config.yaml
num_hidden_layers: 14
hidden_size: 160
num_attention_heads: 5
num_key_value_heads: 5
head_dim: 32
intermediate_size: 640
vocab_size: 2048
hidden_act: "squared_relu"
norm: "rmsnorm"
norm_place: "pre"
norm_eps: 1e-05
positions: "rope"
rope_theta: 10000.0
rope_fraction: 1.0
qk_norm: true
attn_scale: 0.192
bias: "none"
tie_word_embeddings: true
parallel_block: false
extras: ["capped logits"]
init: "uniform"
init_std_qkv: 0.0303
init_std_o: 0.00572
init_std_up: 0.0303
init_std_down: 0.00286
optimizer: "muon_variant"
learning_rate: 0.0145
lr_mult_down: 1.5
lr_head: 0.0124
warmup_steps: 41
schedule: "wsd"
decay_fraction: 0.643
decay_shape: "linear"
final_lr_fraction: 0.0
batch_tokens: 32768
max_seq_len: 512
doc_mask: true
train_tokens: 237500000
max_steps: 7248
dataset: "wikipedia_en"
Each number is 128 + 32 x the weight over the matrix's rms, rounded and kept within 0 to 255. Layers, rows and columns count from 0.

# layer 3 MLP up, 640x160, rms 0.224, rows 447-463, columns 40-79
[[162 150  87 179  58  72 126 117 161 166 130  79 131  80 137 122  84 138 141  79 105 218 131 142 144 135 135 152 155 137  96 152 147 165 140 139 127  64  57 158]
 [138 204 135 144  98 145 122 153 134 149 124 197 132 165  74 101 145 151 131 128 129 128  84 199 150 178 128 124 127 112 155 139 164 120  43  85 126 121 145 134]
 [200 173 163  95 112 171 132  80 153 121 159 164 104 206 134 113 168 110 134 104 133 115 176 107 142 171 115 134 193 112 142 193 154 146 157 122 142  81 121 119]
 [ 97 143 160 191 162 139 125 124 135 138 123 116 161 124 168 169 164  97 121 100 133 159 110 129 177 110 118  71 119 138  95 113 148 155  69 129 145  51 100 161]
 [188 147 158 110 157 141  81 128 142 153 149 191  87  88 105  96 177 171 157 116  74 148 148 113 129 157 168 172 118 149 102 126 190  89 171 148 102 111 118  75]
 [139 149 114 149 167 125 171 159 154 113 157 160  94  97 172 106 142 107  64 130  75 111 123 134 136 160 110 108  92  80 123 109 115 150 125  95 159 101 104 137]
 [140  87 189  87 157 100 119 144 106 132 163 122 135 117  87 108 133  92  62 187 122 135  95  76 113 131  98  95 103 127 137 116 141 144  93 135 156  79  95  93]
 [145 135 156 142  73 180 160 180 183 174 164 118  88  92  96 127 108 140  60 124 160 141  81 138  98 120 111 160 166 118 166 124 155 144 151 132 210  85 137 126]
 [164 108 120 125 142 165 117 103 129  97 147 155  99 134 102 151 177 134 158 194 169 105  78 131 191 116 126 172 148 133 149 104 148  99  68 138 141 110 173 132]
 [121 126  83 187 142  91 117 109 122 129 130 129  89 128 125  72 140 123 116 102 135 123 181  92 116 118 100 113 130 169 156 106 125 112 143 113 109 139 123 151]
 [143 140 121 114 122 146 128 131 121  88 122 116 205 131 133 140  96  95  97 145 161 137 125 154 126 149 107 122 157  83 110 175 150  88 106 180  80 127 177 107]
 [ 81 108  89 144 140 133 132 168 163 185 182 113 174  74 177 157 162 148 128 116  96 113 140 166 104  95 123 117 188 134 136 152  98 126 105 104 100  79 159 109]
 [115 117 156  54  85 129 157 191 161  71 139 134 143 134 203 106 117  94 171 100 156 158 105 102 153  34 106  93 116 129 142  93 157 144  89 164 138  62 184 109]
 [ 90 145 173  92  85 149 130 112 161 115  97 102  87 118 109  79 113  53  96  99  85  93 102 101 195  72 173 172 121 153 115 143 145 158  94 184 129 105 129  95]
 [137 159 147  97 149  70 165 181 143 131  85 124  98  63  99  90 157 134 146 154 114 114  82 146 142  70 146 126 128 111 143 102 122 144 133  99 157 150 156 168]
 [139 138 111 118 121 135 118 165 136 130 128  85 133 124 110 110 124 125 143 111 136 126 120 121 119 121 128 132 109 120 109 113 132 143 132 124 125 112 108 138]
 [166  98  76 167 148 108 177 185 150  48 102 104 147 143 156 150 130 114 148 170 122 171 111 163 168 153  81 179 156 111 112 168 141 145 102 135 165 122  99 176]]
# layer 3 MLP down (transposed), 640x160, rms 0.0836, rows 447-462, columns 40-79
[[151 107  99  99 126 157  69  97 150 100 198  78 130 109 137 123 143 149 148 148 183 144 134 124 119  70 121 174 137 116  70 114  78 111 117 122 140  53 143 113]
 [ 99  93 190 127 175 165 124 152  94  87 115  75 142 115 146  62 138 139 128 194 128 138 158 162 119 154 127 107 136 128 144 137 141 130 146 189 128 164 153 123]
 [152 124 184  51 120 118 146 109 119 113 118 139 135 105 169  60 153 130 132  85 138  89 186 157 121 180 115 113 165 144  85  90  94 110 130 125 127 160 113 123]
 [158 138 179 145  96 134 136 138 122 111  76 209  76 105 166 132 167 100 145 120 146 133 145 131 114 137 105 129 100  93 155 181 116  80 153 188 169 122 145  95]
 [122 143 113 101 156 162 124 101 184  92 109 120 146  98 110 159 161 175 154 133  91 173 152 127 137 137 121 138 113 143 150 151 126 118 158 170 137 144 112 141]
 [135 209 181 136  80  96 106 144  60  85  85 117  86 122 152 163 149 134  95  85 163  79 113 103 111 149 145 127 101 127 116  83 115 121 106 142 155 133  55 123]
 [110 136 120 119 144  89 156 102 128 111  97  93 168 110 110 175 130  79 138 186 114 152 151 107 139 161 155 114 148 127 155 110 153 243 128 164 138 131 103 151]
 [104 113 203 133 106 144  91 101 113  75 106  43 181 142 133  97 166  97 119 146 103 105 139  94 140 119 174 127 139 129 105  17  86 165  54  78 114 134  81 111]
 [112 123 111  99 119 109 130 172 109 144  60 103 127 159 119 163  43 119 147 122 161  73 118 115 108 119 137 105 162 160  98 126  95 180 207 123 207  97  80 123]
 [136 143 123  97 147 159 152 144 133 104 112 197 124 118 142 149 162 211 105 149  94 156 159 162 168 189 176 114 110 138 141 137 179 129 102 138 129 109 167 131]
 [185 139  91  83 138 136 170  76 125 155 202 180 121 139 163 151 143 146 137 197 107 112 134  98 154 170 148 101 132 117 163 145  45 111  76 116 107 158 143 114]
 [155  97 153  82 151 104 150  98 141 132 129 131  99 128  84 149 110 182 145 125 106 106 120 140 166 119  87  66 186  99 120 139 136  75 151  99 123 125 113 123]
 [147  98 136  63  71  92 142 163 157  96  86 129  65 142 156  79 136 117 126 114 153 113 154 157  93  78 168  57  61  68 169 122 189 116 127 118 108  83 171 111]
 [154 172 176 133  81  92 122  76 150 148 159 162 107 134  97 120 115 114 116 144 123  64 138 158 200 147 156 143 115  90 126 150 110 109 140 139 135 163 119 122]
 [127 156 174 103 160 115  92 122 120 151 127 110 122 135 148 123 206 165 112 134 119 114 133 153 125 132 132  97  99 169 153 154 171  69 148 104 103 139 101  89]
 [151 133 178 142 123 136 122 114 112  84 114 143 156  90 116  74 135 145 141 171 133 110 149 112  77 160 137  85 136  92 126 147 120 130 132  81 117 130 154 100]]